From a checkpoint of a small transformer trained on Wikipedia: MLP 1600 squared ReLU, LayerNorm before each block.
Each number is 500 + 40 x the weight over its row's rms, rounded and kept within 0 to 999. Layers, rows and columns count from 0. Numbers have three digits each. The size before them is the row's rms in percent of the matrix's.

# layer 14 MLP down (transposed), 1600x320, rms 0.0883, rows 891-1057, columns 0-39
105:439525527520489531512514504540456485521503539508520483469507460444463514456513465529508517515519508508498554493458515477
098:589564506448479504526449543483541529539474460501498535517538515555547550495537483525472474459501551451500528510550488480
101:529464452549550519472478431396492501531512475483472580429489543509568508542498474481434420505447451505511483492519438417
103:531496562543468574437466538525517492545531474505563448477503523505498455439512466460518510516472504497422462513601538486
100:476501548554513527490467434397467470529499482490514519503434506495524516500490481506422508478528548460541566585520475526
096:530502473398524514479535513509405545505525523492494460523579532483453545510576520478447480508500550449504519532475549555
097:534534546480446454517521563528531530556448527563422498514490549487449431605526480458483497499529488524473554483424470505
104:519451442496487504547495526468628456461464516579468520493480542458483439498477448492539509498526469493525560541481468487
100:433464546549549537486480560513519452511481570543530442455519547536503500537516478457454519456448498524514519516529532499
094:491453473501532612414510514521458499514472442445429434438494442584527488533530538494523474450456522516516508528528494507
108:588495459492527478423518507413460523492454473507469523485466505438509517525476451503504536483522555526529471527465434547
101:562535518543503521405441473536500549524499498462486538462447469434512469498474532524533500522450453528497482466512459597
103:529420443515548516528469466575512488503524496510520554557518530425564556443506509536511502507506424506483512471470537473
100:436494476479514541468504494477476503550451485518503527495483458483519441522452469497530449482543499511483607488525545420
096:494483521455494504533496551509456473506464474385499469471480459487427534560472411495526525471509516521567515535491544499
093:510488463533427555525592485580466526509490538490489561444461559501559512499477473482527518457529468482487474549550423525
098:527461532492516479533497474506487479452491499502545524461491531528478474553410546531509493488484446491477461487544559449
099:585466538440540510487446445512491441469529475420477488390526493485515485514458503538494554538551442516496488603474529464
108:512550500537408547514510569547499584470540534511554462500482492498514576483505507518542497484516482521531553460587522501
101:475464523511508556475494550532548509518493489540529514562485500522555481374448499544443504488523455447521496439489517462
104:534510581479478496456505485505493484515465479430536488580495537535425545521557540626454510438437521536499542530573412505
106:517479512445522477509463535453545489488429508526531547500412486500524528494467499452464487459431503496467415465390459529
095:520464497521466560424523488505509459484514464508558490523462450506509454462478543441438606614518448443501486443473463568
097:471489572481532524468506611380446503522503484542453516464493567474458549395461573484513512480493556472469593457573507469
101:557519517502460469527481472564550537506553431472503521540506445521469514497487594529475473520507494556445486483511411502
105:512483516518512511514462536460483461476510578507528386515465565549465435494536552516497518431468515538563472583549505496
099:519591553484471486515520477483446572522478503493503470446473477511465520444494477466471520514602600464458509478489464552
103:549512538475476476542617530522513560523513566513503456564451474499563485505498443468455384451539461562529490457455537481
098:456502469531558535520476494509543629504473553458538440543509562520558536543498511481431577500509403571555514449501557531
092:473506497527452486483497567568450545476464503446483501513537507476453523545475426406419496531490450439418505533499489526
096:497557506534523502470545530486483561465524495560474515571492475488517492532483470473472477475536500511493481462516371431
109:433534464488481562505450427571567508496486474559505531494468515490460518458511483521562538464569555425465518529461516455
105:459469516493547498501476555471544397416499539506497427482425440465486592419520532433505501427544514443513493525519508517
105:487426510475463462497453497546438531508510546525558530521608543511513564503446504523532467511480601512509438452494502537
105:498423506544501569487455474537537461540520508453506541451521493510430508465442536506532587558510435528483534490465462501
101:445433467495515503485517544515497549556547515510423511545492493544471522504557468545470507501581582488510525504470487430
099:526489425498499458479528496543488523509478526519498491471486481473535570598440476472496470498484485610475439424500496507
099:476523533515465489434498473472449535478455477491527508588517468478473445448531485544536425504543554466418486469479549544
099:466534513484435514472468443491525509481513435535560522535577403487502471493534473510500467546486501497522541554506474438
102:500457479454460529512478525563451527517507476453507514562542552511540458499560566481464468442413478475534548443540486488
101:551545475505498502544458570435467536533492573549451519471526538479469512537532476485471535452527431522523526542471509496
103:533543492438563444478499499522438570517546460578487504512503468528482397493570472503472502479491494540548493506569497444
101:496487496504494468527509497517472464487599470430463527490490485495539499524538471544498528480444501403508504440579491449
096:511503516534512561510511573517476497499532477465446479528510467446572464489506439469434507499453531513497481531532458484
103:530505533435546443515494355532484485501469474517510466518463484484510484586425479467526505483550461545524512508420503495
101:500518488479487336427432487426509527462529483491501533507570441468492533474514450433504544492474440497506488443423503550
104:545520515543500453480511463441516471538518475463492546519423534520552475431483532478531461472471479490546493505421496476
098:470519540408466514504532527535512445476518479526469517487495506550512424553549495390506444506495549430437485514451368503
102:516382477486473529487487449472524495514511570478486466480454444518482559518529531502550521516544586482495476502507486471
100:550449489445492538513491450551451484514519509459483532474506495501535581480461527489392486556620533512498540494468492504
105:461516509440553477492558465487493491414555490463526465548500476514500509535483476471376516581482535516502465545477531586
096:492515557485426442473485532492463443502473475509463474488487498540513581510442517475567513468448588470536563453526468528
101:531498473519551504517552556467468555556589466487524474532486493471553527504527580548496485440470536476462508483518506449
096:472424478605523492460431447494538468503508498495474476512461500460527496553526480497465541461486654539548493478499495532
102:467501502481471510467459521555470547512488482501470595415530478457488448512502528539491524518547475491451534541492467566
099:505552427499519487508466506468508431523578426472432533504499495488514491507435546482522513520444542457451504549433533475
101:566487423529436444527540534427482529501467471493479505441500490418539521499503492479482484478530462487527493496477458489
101:547491425514583531404462507541477476474467476505586453519583498476414509528482522480464531455474487520530503513446457513
097:534535550420491522522483501478410512448414528496497463470485491553552442501535465536504501440521549474550509492506459532
106:512407493500541503520526511469519512496578520546493541568443480491538476514505522511509516454473494450502500484524485468
102:514461522563641418455545461498483480490464475555474517468458467518549546515455488495503535511474501470452485452454519468
102:479453515530460505541538571500470491549540494493537477508460436502452479512573490461531420423507532496481462489496525537
102:404481523566576535525509548406488460557547518557483528495486491525464478521483523461547559464505512481533542506538461431
101:480586489508504541428540526410511466508428501530437439517511488478524489478446505498434463538477447580491553506520531498
103:524543481458468480487422502502455389539448462530501516380569510476542489495476500460463452510480491524437529513607585496
107:458500514524496436511538442483454497421537527541535527531447570486446448553464566429486572507462501535508518539515443542
095:472520556532515602526541522543498460520449603413469543488527498513453499506507531535487515583476556568469471528523531475
096:498471425548511522563409515464539459504496523500484476463476510493554491548536555480501504493538522442524506532511592558
104:556431445488511522552461521503522532495544479478526547520456514495536547521472484463596559533444514610524445484467500539
097:474521496545451439516473423542525421516480507513478561410512537483505492453502469490490475490439482496516491582556453499
103:474479501430459588500453493505474414511506532476485495497444511441440526483501472559465499469568571466479491554556452535
094:511462527467574462527501513557503516434534546512533469494457609510467526580524545460490483442541485517465491524403475469
103:483491504504512375498511529531500523510470456492505502577471504489510486533571483485533576534505533459429514403516545553
096:489489435474510515474450555511485509535499575471507588454533487542440498470480540501489459505562501470591514561486442476
101:499501450519488459539573530519485542451477550483479489502486479549497480426459444484439453491544569487492450533463469495
105:455551518467525497491525568542505554475486461506481546426475500494475530520504472579539451515584404462438517548560496484
100:467621546484476529539487475492464541559498503518536460356493455495457517517540519520524485488494554528482509481540451541
100:470567468417487494531447550446465473471520548469505500475477525556474586439474470524549500518514469467580478559497531542
098:488519481591532474458502549561456455483551545509472503498550528468496468480484494448465476544500452557527430541444440510
100:565562493553569483437529473466448491428481489509477406445568438431495549563491485483538479452480450564565456473486479467
100:531493539443497429517452458506520539443500474500492477521458524465483470485463434506585505430503510533447441490511495532
108:385473521483524466444516498549528496580560446536503523444501464441585504442501497519462452461426490486510480496525577496
104:553426572535646512533505501538478498497580463531512508530522459589526454553514490496519484529483469515501425527521507454
104:460445511510483505460515476498490548451504537426514576498550406500542450461461474509573514484508460499513507454522555454
100:570515495535483557606496490513549504469508508456526522441465519445450451484463520524516523382515535509534509543518455538
098:447509480504410504487505459475436513415530521510563536522472502507441467469524535528473593557525557479497512491474546482
101:501493515521419552445510428419530492475531495486478540505436467530477425432524495482543524488478544446473563512533534441
094:537522527501566464506519486508486472534519538513456458539576515518556498505451458473570479483487547430576401509512489507
107:520478487511567490457465478462508442493516470575514470502495474518501474475426463539453485461491472537442481471552523462
103:493501468456537543521535515508517533460460519499502433531508507593467434563502463466536553511536502520463509484458428532
098:558483493540491485506475503443509525484444562482491576438550509520506471499471507533561471488529491494522469543449459439
103:447522431480478485493520562509470497576499505577425527538510494570547536516587532460535432563513505490458435502565476494
097:526495453510488480581543467512494508478478483461499512439531514520416492509509535588521431572582418490551453512505457549
099:450449515532526488531453505464486425476453460419525500561546485474489492531480491425517547564451449534486516536542467534
096:544464493529600540522518519557534518491483461490480459528498507527497435437493559504478472471525439490538472499557491479
096:497539475478490504484581413496504439489395528549520487425477484484489513506490503480469538519481463446449480429494457534
094:548493541492533553519468560535450408536487462483425457462549450422467559468497499468455555530494631506517524481467555558
105:528517507476509472415564503521511547479484541524494490443488474485419413554451435510618478484426458528493446464498467512
098:578435484579486502510539428493489524539447457472462541505493449483586499509432482463492512528508509499486515417480522507
100:528466559536540447458508490553527456513477484540469519421504525479482516531550566456533511455474496507500483496477445435
098:433453480489515522514460497447421458474464573537516566466566542472519572564550459445486475471519470488480554528532510465
094:499527544482450479421476423537531495514513557544426524487595466528475507461551477456471498523521467488517424514558531497
100:462484507551530545508470507457533456450548578564528545497524498474520519494486467462437475485481477520498492512584524513
100:509538516462475548492522450460523458500420531463505569488425500526408498526525579482395532528482511573542410479453496439
100:486448494510466484564453494481479472477488511522556514454501478485566549546501539448462428557549570447504551451492483516
107:519427578544532516549487529540485458508541471467444484482516444401474539436460545501509529485577483497553517544479469519
094:437547525477431552490441483473466449509464521520520418475536492496511490509599501511562462511466493436485497452517499431
102:494439484426422526416455502466505520563550460437501524441490586540516493499526514548504484499520500506590540564445533553
105:418485525538499476551502555546459472501474466529446535507476544539568579436477519466448488485578486557467548517461489536
090:462501549497420480515418606476526537466442495501537513517571512526544492491509503509489531520503530534499418484550544482
100:506518473477570567486553509467462464546566506456493512476506518477501498532510495519512609508477494496511476514511466578
099:510546547459562548464524523440471508573466505479531404456513490476489509435467438557549548543503516532586534496501510553
097:514499488462527494520448509506491487494564426490460476488509473542512574441493473426535506467478493492535447477571544524
099:528549393525463435464501519499561458486454562482423591546503450521498515474519551505535523483480554492515501481498505479
095:517519446540454499547506501534438469462540482508433539497499496481483502550506538457568477512411500495537521523592538566
098:510506539490492500486477488430574521527582465481427510484447491534533531516455486457484520402515513452419489493492453482
104:541465543486567531464508470534503490555436558486455494453516476437518434478460568472504470468449459497553474495458582461
099:446530463510460484515505560498504521516546505513539490499541477486486521447556474442449510470506541457462562560504431448
102:523523434474502543484519522497461519576418435479467474482568546458413420498531512490571517529485555544532470456579529483
104:544451516448451501472476464513483570465535504481498469472488490566579485431549417513533469593469460496486436467443516520
094:594508457535508455455443517449513466518485490514495538459538460548412457470527472426522515477517579543481544533487518583
095:428614521435502507528519484443566416517508482451547510482504526461513550526482478554513488554483552568495449449546504537
092:539499574459532554538488450443449470547520487524445425493494580516501507436526493413541501534527522506587511544529425462
104:496456501525459515533472564504531522504503531523510507483441518594464577521499526556488483547562544445481473454481524468
100:540432478492484540483441479498445577462523565421491486421416508520458439483512419515581519504532484508462584535457492534
100:500554512458526549521528506539518550483435462524474481546475496567451605436513452518475487522468483511460541469543526530
098:510470493529485504554453414478524512449597523474479476489464531546569453410416484507487546528516533570506517490484536512
099:469510510506485472485484527546552548445507478549488473504509526503506467579480493524531408439450476489572468512417430473
099:467498597507540497485600543508448520465506494488435510462571543493449521479523461481440569521536497520466509491511559552
100:538451531521482449504545545542474459541496506536472544455519471494499481537540439441529544448531470496475537489519480513
096:492512513566460577551493508504503473539494536486511501496526495402501513463533399442541501467466545508470523520526453546
106:475562529500481453490457470451521517473477482510502525545454480569529465531546500548525586526448509481456437500435501509
096:556459591474486608528387507501471487548499601526548473540542494521495496536551521490543475536471495477523507507484508482
098:467495447495493558455519538431509480600530524472482501440478498505488490485511480482470507472523480468510540513541417514
102:534535511484482509469546457528513503503584451502519544516527543539554510541508426534555454498570553479548468529529526523
102:513437511509514481489501529485456542489478533501539566432497478498517571518506511534565494494500467514495473529555449517
097:417523524490495489531438500501516465439527504437615562452548520524558466527492411494430491514535473483471516499445529560
098:556496386537478511531538558515457503497569557541545476471515575474547501502563450512515449456470505528472535478430463546
094:568501402556528474603487450511548454446504414491518501458491539417457497493512514539452470482364539516464417490546503515
098:480521480522508489539519502440464441551514484536470457491510501481434570475448503498466430499517526478459501512501479537
101:539580547448458489447455487520431506514494460492485449491536417548592502499536433562588470514465496536518425479478501547
100:492513500469446443496504553465562490522547580536568439499511532501489498493500505515480507518463554478505433464555451523
097:508514557578579483552425530439461533545503497455383463518530477558483481565523596514546430475520442436534399531528478543
105:456500412548518492492469440497510520470559502498459532532450499469478531476446509486470500462496477494476462491472492539
101:565556497528530488493524440495528437598470586503552439552490524478486483517544428533496557450475505546408538505501476455
100:515451485448555501518434566523522497528504488543429523506541458549561556596523457516441525503492513419488489470548511501
093:483526432537430552485509509455450531577503477432473471492431542557453505457444461557456538536537551397560476483475506473
099:520475549496526538472479467485455528482475519545469462550601569451561490481485485505501486518417494525507526509469525425
098:447443501492464473427450459433504515476489487434490506487509433503539483501504497440527477509548545525456444494514526542
094:462497495484487599505448491540444462502503566552508501549569531559546446482539495521452524525523438486525541506491507471
099:502444554464555449501511474475518530478518539465436467466490511485547590498506419488507497528442503509463415542520424522
100:473479544563436523480486515443500447503508545621502536576488573589391464463481417486482469482445501550540492471520521475
096:472557473518463540496493475494533508543488426510495514464472532460481546549471518518552548495515522471470474503507480564
100:492481512482482476523445513457512547437495485505490500561519557507498492513483462451473539566489536500521467465547576447
099:498491513489536522509480542545514511519507506483476500533532492588537530489441443553469515605537550580553536475515503520
100:536500484534520588483451535521537454489500429463479488531524413532535425464538472500477466444491459561497524511543517515
095:501553504542550534583521472471466496481517502437465564501492456478544505551506529438408506488509508444464516489464536503
103:474475467526560516493584485542570513561444453442457451455503485434529598474544572445510474496458501530458445529491483505
102:437510421457529405564552452427513583409550478471462488529483485557544532509513509476549507555483517507568489542500499482
100:472457553472513495525524488587536501445459494504407467540493495566516581541466567468539514605482531453463547515427473394
096:553491536488452505481528501575500526539486521429477467555506448517472547534514526523460603500460537466471545523439575540
098:455513473498481471495437517526378460494459466506535436496509354500570509518521506466465580458401495512543527469454479500
103:451494412516559473501539474549564544452498506477526511499507476533562448518480540533423473458505467507463530501542498493
103:508532573511571435528567487499493499445513512512510497499522548494480510449567508580443487481441531507531490485571582570
101:528381461510511487492508502475490486488513535491418523498478511453522515569513531566418451475477498503509479550445450434
099:520661496444544418476467460541531569494462491510494507474472507458518575512508464516456491434555472492498543548507449514
100:480474460520528484504446497520463541520456474496466531524575510465530593465510461552493476494439595504567469526462550568
# layer 14 MLP up, 1600x320, rms 0.202, rows 892-1058, columns 0-39
098:484497552513489501516513484518521520507503474467504529491482497569416425477516499451493473498566581521350450517504397472
104:493528510620535588512477486498471523478407450560488566457554482577454512540571435496547471510483465522505459464488510540
101:430514532504529488480546559523575550495515510546459539474462467473478503477400470418530481471427487485490427466492542494
101:522448489529495580512513534487523562513593437477511491453522516476501453632492502548438535441536484469526493460494523520
093:500562560542575410518494502508489500563453502543490502493498501472519534518485562548491482485408543484492459496470527491
097:543548538528492480547512519477497461530476486547454416553516547538511506517499506470535495597522534462457493494533482540
106:484524458475494523527480456562544500499434545496498543470456575495561550442500483507483607486480507590409517436437464569
099:518474541488599492536531555539536477494527527599525558519533466531440489481507532509513442565533470569486462535479485540
093:541441510487488513506453511476534505503445549538500494421562533473513520488514519513472501548494521477517489459496529523
110:476508466527472514480464464522537534510461460462512608513467490456462461470381512497576543583472497462460469521487543468
101:461497481530560437517492436510516470418465496474456485516472530551470415531429464495515497541475493413443464536504477541
103:489516438537432522435469492530562514504498434484452477467519502549558485469510509485477510470520504484515526427498479559
099:447489438528504519546470426505509534532450515516528514528524577447525434523499485465532479502502486414534538509456572441
098:433432484515490511488475486546483473417529513423512542565460546411492505546525495497520521542553404489562579520539525497
093:508563533519466490500469422444559531513482449518418471449537545503512519417466510466512463472558514475503494568465505463
095:541470486495490420504561444471459523506401565520558516507572485482509479479565605528539433512523516584508451546499494556
104:497433516477479466567506510504533432521466504445533481463519479504576531481521501512430554532464580512497524520411477456
102:441506520493520401537486597451488496493571545523529523480504496487543504474492485545530487518436445486463544477450465509
102:514567551497607483534441446578460395502561538525561532500463456473480493464457485529437515560546466435414554555459562528
105:509466584514481524442456535546474485448451497465555534442537535457437470535526469493524527542471465422461529577539449439
109:414430502444494456484495534502495515443465472526549537473494514541531538503445557477551491543474521501480523552490461518
097:391479513515553480480507522487509474511566497536580445494444477476469498556487487513473556469461511503445524516566501513
103:476456474495470450500463462477502547474498477566533491439496511458585527516495466463531540577535551510460518525501498465
101:462532541488470368483471566501511496495495478533517368490506564536510458557475534535505472496493534549500470497493515509
110:512479566482544493529483459488504513510557605472551498499485458517564466520521497521565519538453503523541467490591486435
099:536429494487443484495564548508544564434586559459524525545493532531523496452495516514546539490522517461444472484579450507
102:468519544503500425524525478557537488495458460454527539564508441521485480497491493525538492550518451520469509473533520547
100:521454541535528493435546470496492477451444475580489477525552530471578534410554489533509483498438498458517505499548512551
096:470530466560482517537470507543514509521558486459499521486446431595473514446542461512493530558527453561520490473563463584
101:518505452534614526484496489495414470507479492490472557516426515491441575475487474458536468508469522534493497512563519503
103:563497561405449511524448456463472518443473471456443534585478528443458554499546510529442499480460455515523448542476513510
106:489492534485431447525515516516502521437479466509522517452492507571568528487568520522507473514553519506562497470444518577
108:524493476444542479536504550488519490504467551526567464472502470433501434510435558499417482503480528489389424505537501487
105:486497525522532500475497495400491491504481488427541465502542462542468473464573535509540512553453481482507418505458486428
101:521539532471545506414525442510491515548528472484528515521499512584514493466457487489479493554494595575448459457501509463
101:493461462451538491413543474476475536523521470445541547460512455561549535485460477440533490541442483460521439553520445480
097:499468490476536441446573435505475503501540535472550480451498476496485549516353526502564504425539482533520472422548497514
098:483441559489523511542525488468494508567502413518476544516558531548567524520424460500426496498504457541471537519483433470
099:467471518485549480478471530477526408490521500520509457450418471518502494433580500460512538509403459448514510444565479458
105:554428476482469452508510621500496493508548522501459516513500518450465528453481551494520479479478528425493579509457570486
107:553571481489471521517544515517493534459473480448494484500537574495447502435496452441522471513448428524519495478479464436
100:408493546479552503465493493494473573544464536505513509536518483492516455463451361508487394481513501492561565594536510430
096:455459506456527459450471532491480480502538521534497491575502521434602460485522491502523480544521536503478474475516431407
101:481542506538486480523533485490555569509509549525466433527545496486552437476538499522428539470487437534448445591494478506
098:523498424521479486513509554461467484516503571453508552486574493476596521391567491491519551511498522431563532421533430535
104:478513467546543560466529565518450499550501478494504551405466511483484521537504553573414459490477493457505490516522498453
103:527538473482397459517566507448517495560460481512423502540520558538472478497516488486512515509521434414484518523476500523
098:515503520536459484511492473516582503508539488495524424519405502529497449591520528504548560492494477556519568529434490472
102:487558481516491443444517459534456539525471499472491513403393471524496519504503440520511437526454504507415558404504431478
103:494542532514575508487532517481592519478555478519536505534470590486549519531470499555436541455538511488501478539507501406
092:472486498436532566503558440508482528534519471516455482546546479496501510520497509556529464516504542427521567464520486500
106:402514490466552448498485515521524508559468568486446481522512487448525514469495580545495482497465449554445521484464502521
097:535520416580533493546504484498459496502524463493516491600477492503479458497453558501488466523501516485487473501558516545
100:551543466582499556440477471471494458516518562478477495462504549441493506515573484465527413517572494479549447393489486534
096:533547454471526450525524468473550442511484460478555610565509462421545554488467483442516555519458468442430475583424552465
097:506438485470539471515520463493521536568516500524546416475571483463492461494469551464422521488528473462468551480550471509
093:499490435492454522469493575471452488500451439474543463477476563512475493467554475543513483534553563548494496521499478501
097:501518587486449475465518494485481459499475464580510516476538409549517457453534484450521482504524491488512502502509534529
105:541432489514491496470536502488493498460438558502522508551438448505574397501555464513449437479491540513545498496500442576
097:564485549535549468422484507482529583479472477497473511501443489532540495485532404537539471502541501500507465486570469478
106:529424524550497509458561542494524534567526488496510580461469489549493528490494485412542450437420537550454448459584433463
101:560481539522559490516473557580500519441521501506501545550503535530515499451483471472514481442504518533467477485498424491
097:504500484546537558452421466474508531480466475510523489564526541504473466423540499519558483513514534468457556496510555447
104:560488516500452529522440485490510468543476515493494429440488455521503510534470532532493476536590478569538477450494518531
110:499480558447463515512549434488561491498551574594501518541476490443474459409536473461520493539503523448464493561486582497
098:482456441514530479593483511492547537527462429472492504472417514465507439534380550534577488471419458519515554471417474426
095:506492522515567572485523502475423533484457560533498486561435470515446459525478551466512444604492436547441547499571483480
107:549556519509563532511534509448539486512511498548511514495451509496494500451467478489409554523509481422514425410530474541
093:533547477536493508503445560559626548488494481453522543611473495543478445488531478506491417511543538553429511505501482492
105:429510547546463526491485467505487509522515505512486501497515406482456512510484463621583424459464489474462458533513559481
098:467486499524462495455457574475527513474463412476526533503481541465463541514517499502493475483509535500516521527530485428
103:564514522535521547507563488485478423542502408479510563568489455529453441502438478424612572501490528520557474477439545450
093:480484435534509516483510523495479408495479464478529495499445476455450538509600516461540557513552513423482484543458542503
110:545467480480510489462606489518590496519496533495568512553531441477500606452533592460465540507539464520503423468494446479
105:481532498519512524549410508514524462549419582509569491536485545563483502447553493528534444470510448476510498554417553539
102:466544461519518517500527544464555584481479494518554543429448448506527491447531498499535520489563531433483553553528503485
102:477477534510550514514544538483483565512465527412545547463479481462475546527412508532517458516540476491520537519486518526
103:496593464543515429466541432504515503455511491543517508507493497498468454481469500568466571515435554546573565470505441441
104:465505456480530463449428534462514484491524578520506490514457420560480541485500508557479506572567517462556501547577457525
103:485544518428457410567432479495480422467539492529557529474491481490528537468519512476469496550497507551469509537484499537
108:450467480560511513537516500498485477523492538519520468518553516555546535462511480447462461513430515460528549465441533579
101:501470570589518462492508496464507518519502471455525512545552464478464504453477478425491533502469489439496436490566424543
095:482510525439578457510440454487481527479508482545514480476519525472428451530586523466495422519456564545492488579513448503
095:595387509505497527545514513420476478498577483529565521492493537501481518555468556579525514498471575413542573514525471549
102:464462516488488558514445485530399563504482529495476493478515475467562419510516515506505477485496499530604520535499520541
103:546576471513545395529460597449504479476463467544540543528531449523575518504449456502507462473481503527527476474515467495
100:530508488504508496507453518469460517492524493564543484459573532596471436462487464581538458460496487553509465478577491453
110:424447520485560523479507468473498525561528473518512473452477448528518496512591439498475464503518531587449520453495570503
104:524497532527528504490503559526485552504548460532437497492553501531490506478496481425469426477504547496468438521486489518
096:481474524496521415529465511508530503497499487507519524538601505462486521564519552460484570487446440461422462464554510499
099:530474491442470539421570521534469510485497494480498572515415502490498431522516544536563507558455443546540571461508488504
095:496514484545499540492560575533505496491456583455492540474479463514511514472528541568473535544518478530517525479488452522
098:512558439490509527508438511457577462493511513525569515489564566508532502492397529482525526544474435523544445500509516547
100:559474481535514511512494442441487493490455444464512563565502485499483481531454500580506573483498485469496494564541484529
095:482588461522470509510501554478503524471570480458505536449540430497508419488462619527496482519477540503506517452545505499
092:509508483536423558458473486477520452447488539476465506456499525548452504513575593536501489458445486483511533486519471521
103:488486496520526515482507389488507481476452514476487496465537459462438464412494467504494463541546432524526460527522498494
101:582504490496539533495461494496498583501431436534524456469439524532571553523487511500508554499520491454473495509467512484
101:487508463602477477452439433454527456442528410501523510508487503466537496487509540452497426489522517521482523507494634498
099:507531487474522468486460518464551525592517531488585530541548515461531540423532451526543524490511462534531586497543553396
099:460579448504438495509481572488509486537528488530490585477517521494393523512390516500478506578508487530462497528515555441
101:459512520423527532480507454501515543533563535552476512471442480550558555526441499520471459534502533458503550507556437474
097:514468504537523490478449412543491439544537519491577509422485532475564551531528568576513470425500578521487531526544498563
098:540495539521520473442461478501516472525605536539527489497481502458485475490567511506550477475467508584449567572430451530
102:473499494534522556456405433468520497512500506490526516442529512542494527469469489498460470533526475542570424513578509479
094:525545470467461468580503493509488519426520478597505481477524513515497567465439470418520485513515562433545569462539414508
104:512499511490439569541472391465503467553475436526438457441474575558495519491502524464466490445526477540508513528473497541
105:500458510469468529504529447503444492514498452608496526565502523516462481468433475487479524550523459545528487464517547412
089:494461478518492473542506514516544428541451519504451464433500514490403475513524580475557489511520384481599526560524463496
103:539453533534404553497506465462425520560546427533521487495491483464540520470536477406487420596438436530574485536442561544
103:521557488531525530481455493438404489518475502482480439436463528452492485512505504599441516483476495425521497464522538490
100:440561425485504465515479439488503524490466484593528454545511461502561525471535503511496453482510454601545524416560471471
094:530471408523459464560497550481524465493499508504549519497495486418558518513437484521508463456478458525538568518494471537
094:461481518502496460533512537494406535514500520524546497472468568451519450501497568463521560517544436459511524404529560549
100:532475458497495543453495501453517382493488472477563422440401434498466467513460557557475523510475463482483506511463462488
101:593473503474502573424483428498509527463480456521518474427488546503471514435486603448578525492472503507472531474437504505
098:521521504494462518466567518474455518435456511494572490426464458533477432604454454457468468514454471506475487529526474541
096:489473471458536505487471502505504485536475498455460530422478448470479484529453477468541514458535442437446481466449499533
101:597443410471563451511481524542490529490524486455499486514537470552555538462546534503509475525476551494552497456407450500
097:433467464573479408478514452543450446426499478527517579477479563501463462479495517453441495509476515464465516468598524509
100:516508479458501453464489496454530571523522580476404495488390540524478494479581509516431549575492582493438490435462474577
092:517438474512438490498569463510455497515508428507510504472525550505518443519482563507467503530539573493560530553515530469
114:418492487506487425527477539410435549446486494513543484526525499479594538514514511469527525503540504484477476599463542548
098:443441485558461477463516473499486505528545555504551437491496519482514497472489366525533541491515460554478504493466448433
102:504468545502518489469490511565535533525463467536474454522460470489500531538413491484499458511512507481431514498545498535
092:491517500489485483510481473491553552586546499525582506503498547520496502531451489434480429480484519467495464428470552508
100:417527480498492483536503523478465464572562522502512498473477505534477520464477470516559493490511495459490507472506511474
102:511451579482490509539489480523516531477538574456545465529469575490491479511509553530526553567462488482515480433530491529
095:557494505550528561468500437467478466534529521489422495468427477509517490423470483471496531487470482440498451481481477479
091:431483534555466490492481453503445479538523522508482518499498524461501527502502520442467542406443459495491454500504434476
106:535525491468413441484451544517578486519432459446494528520406508472484489476475489528490473586494471452482475593457529542
101:532474538493458511442487513466461524504533576506502503490543502517494515436429570469467512499478433521538508524547534424
096:492503462490503472429507516465470505454469481452510480467503526471463442550457430499534451502531474580554442488489479501
104:525460540481563519453489520549529442545534512547579430595522479508488462553612462504510470530509512500507470483462524463
100:553454498455514491490508458527544518529445504464484473526461498538450472470530474499518483508513499508379477539555479532
098:501518420494557436501533440491471551544433510512543536551496397501580455491526516481538486459474507457478532570557516462
093:472521525562528472489500565518449476498510460516498517534517483540486492458444513584472429480427494490581459416533447569
090:451429507505482509567488475429458514488433545515585510426501520565544495487541533536487544473485426469539478452517434523
098:497485461445515545552546496483521563463470413516436438557504468485485596520518568551523485487544495515529499480536504454
100:489498545461522488477533547547461454493483596471548533460486456516509463512513460518569402523485518520552487447506527455
105:551522593507472515539524514484530468499446530507555425463619471513493459496452525527588531501482529437457455480578493484
095:524515473492512481485524491503599513467475499476543538434449552469494425518507539534480540519454471553468526474475554457
109:463429489495514529497435555494494533486505550470441537560549523523510509517494521572515461491507457537497485508439480398
094:502512484513520443523570512500582493523488544459536502520515472486549493497510495529551510565471459549473497461516508491
101:523491485507591524523435502526541441494485498457492474527546496572527527546559539526400533545472482510493462562434487472
098:513475462528508476491628535512478464465504500490468471508531513508638461458501538480516451533500524477459527449483490434
098:534538451545430413500456463566433471511587525533496517471560460514492526454500578526509458479512472493524494533511500534
098:513489584502540507514594516502525444425484458510447475462500481407520454538515422506478487439529549454489567547546469516
096:511501451491522530531529465569511456496482449487531549514566555504504455553571504486448462621537470523528498531479461499
098:550526490484533454413483512459488513551477482515427463469498510508462514472493509514440427485513559486522494533491446462
097:491488483506503526480532486452437437570525468539496517478442465474478474452465463515474517458497489485557482516492467456
103:480421443474493530526511465495563457467490507487496495560460408431576495505513464506495488558476470597502541483517478455
108:440418430482576491475487490471534526481472470477535617533545521480521453563490539543466511556463484426501502505544530462
102:485588483509531481558393419461487487505517468579439518486512584409417451519456508559463497552488526532504453516427457441
098:538443533445524426464597546503417458517499523477454502479501511485490445543547507468414428532501454457458484480478572507
097:511419455508482514522518500457492481518450452511519415554483453458412472486531558483411548555482505518574578486469494549
112:530490524623409492560502459477495506541491491484469543531486539405467590421559546465529548532519435440517433485461508495
109:491459492485511442491513423456493527540430490562542558547480454485490523484486495541527499550503434456445462479494499494
101:515570525527527478575540452522532517532405491510505549434519455539530464519529526576451416462496460499461604501499508485
095:511559521539456505508559496474518552476562559523497522475505503487536500530426408516492434461476544510582510506567502471
095:482636509506452488394462477501523458446588464569438510517556493424477466530453495534476519554504518496464492461516572484
106:491512476473451466492503521473484433451466490550477516523474553484463453475499474493554499473420523492504538565504588500
106:525485479487479608510581512492504507474484422544521489530510553548476459490524551562481427458418423493477453552541473483
097:527512487492535474533535436528507488519479499522532456444437522438495524591391496559519531555518511524442531490436433496
101:532569535472515504518521517511511426476492493499487400501449462510492505491503493524478511542539416481533467465488477444
104:423547497499516541478480473488471551579545490512503544509510552464422477477492532485477515521518400442571451512565477536
102:570497526493520418467512482427537475468516473532448442514571529500483423481515475555484417478527477474495462506483533488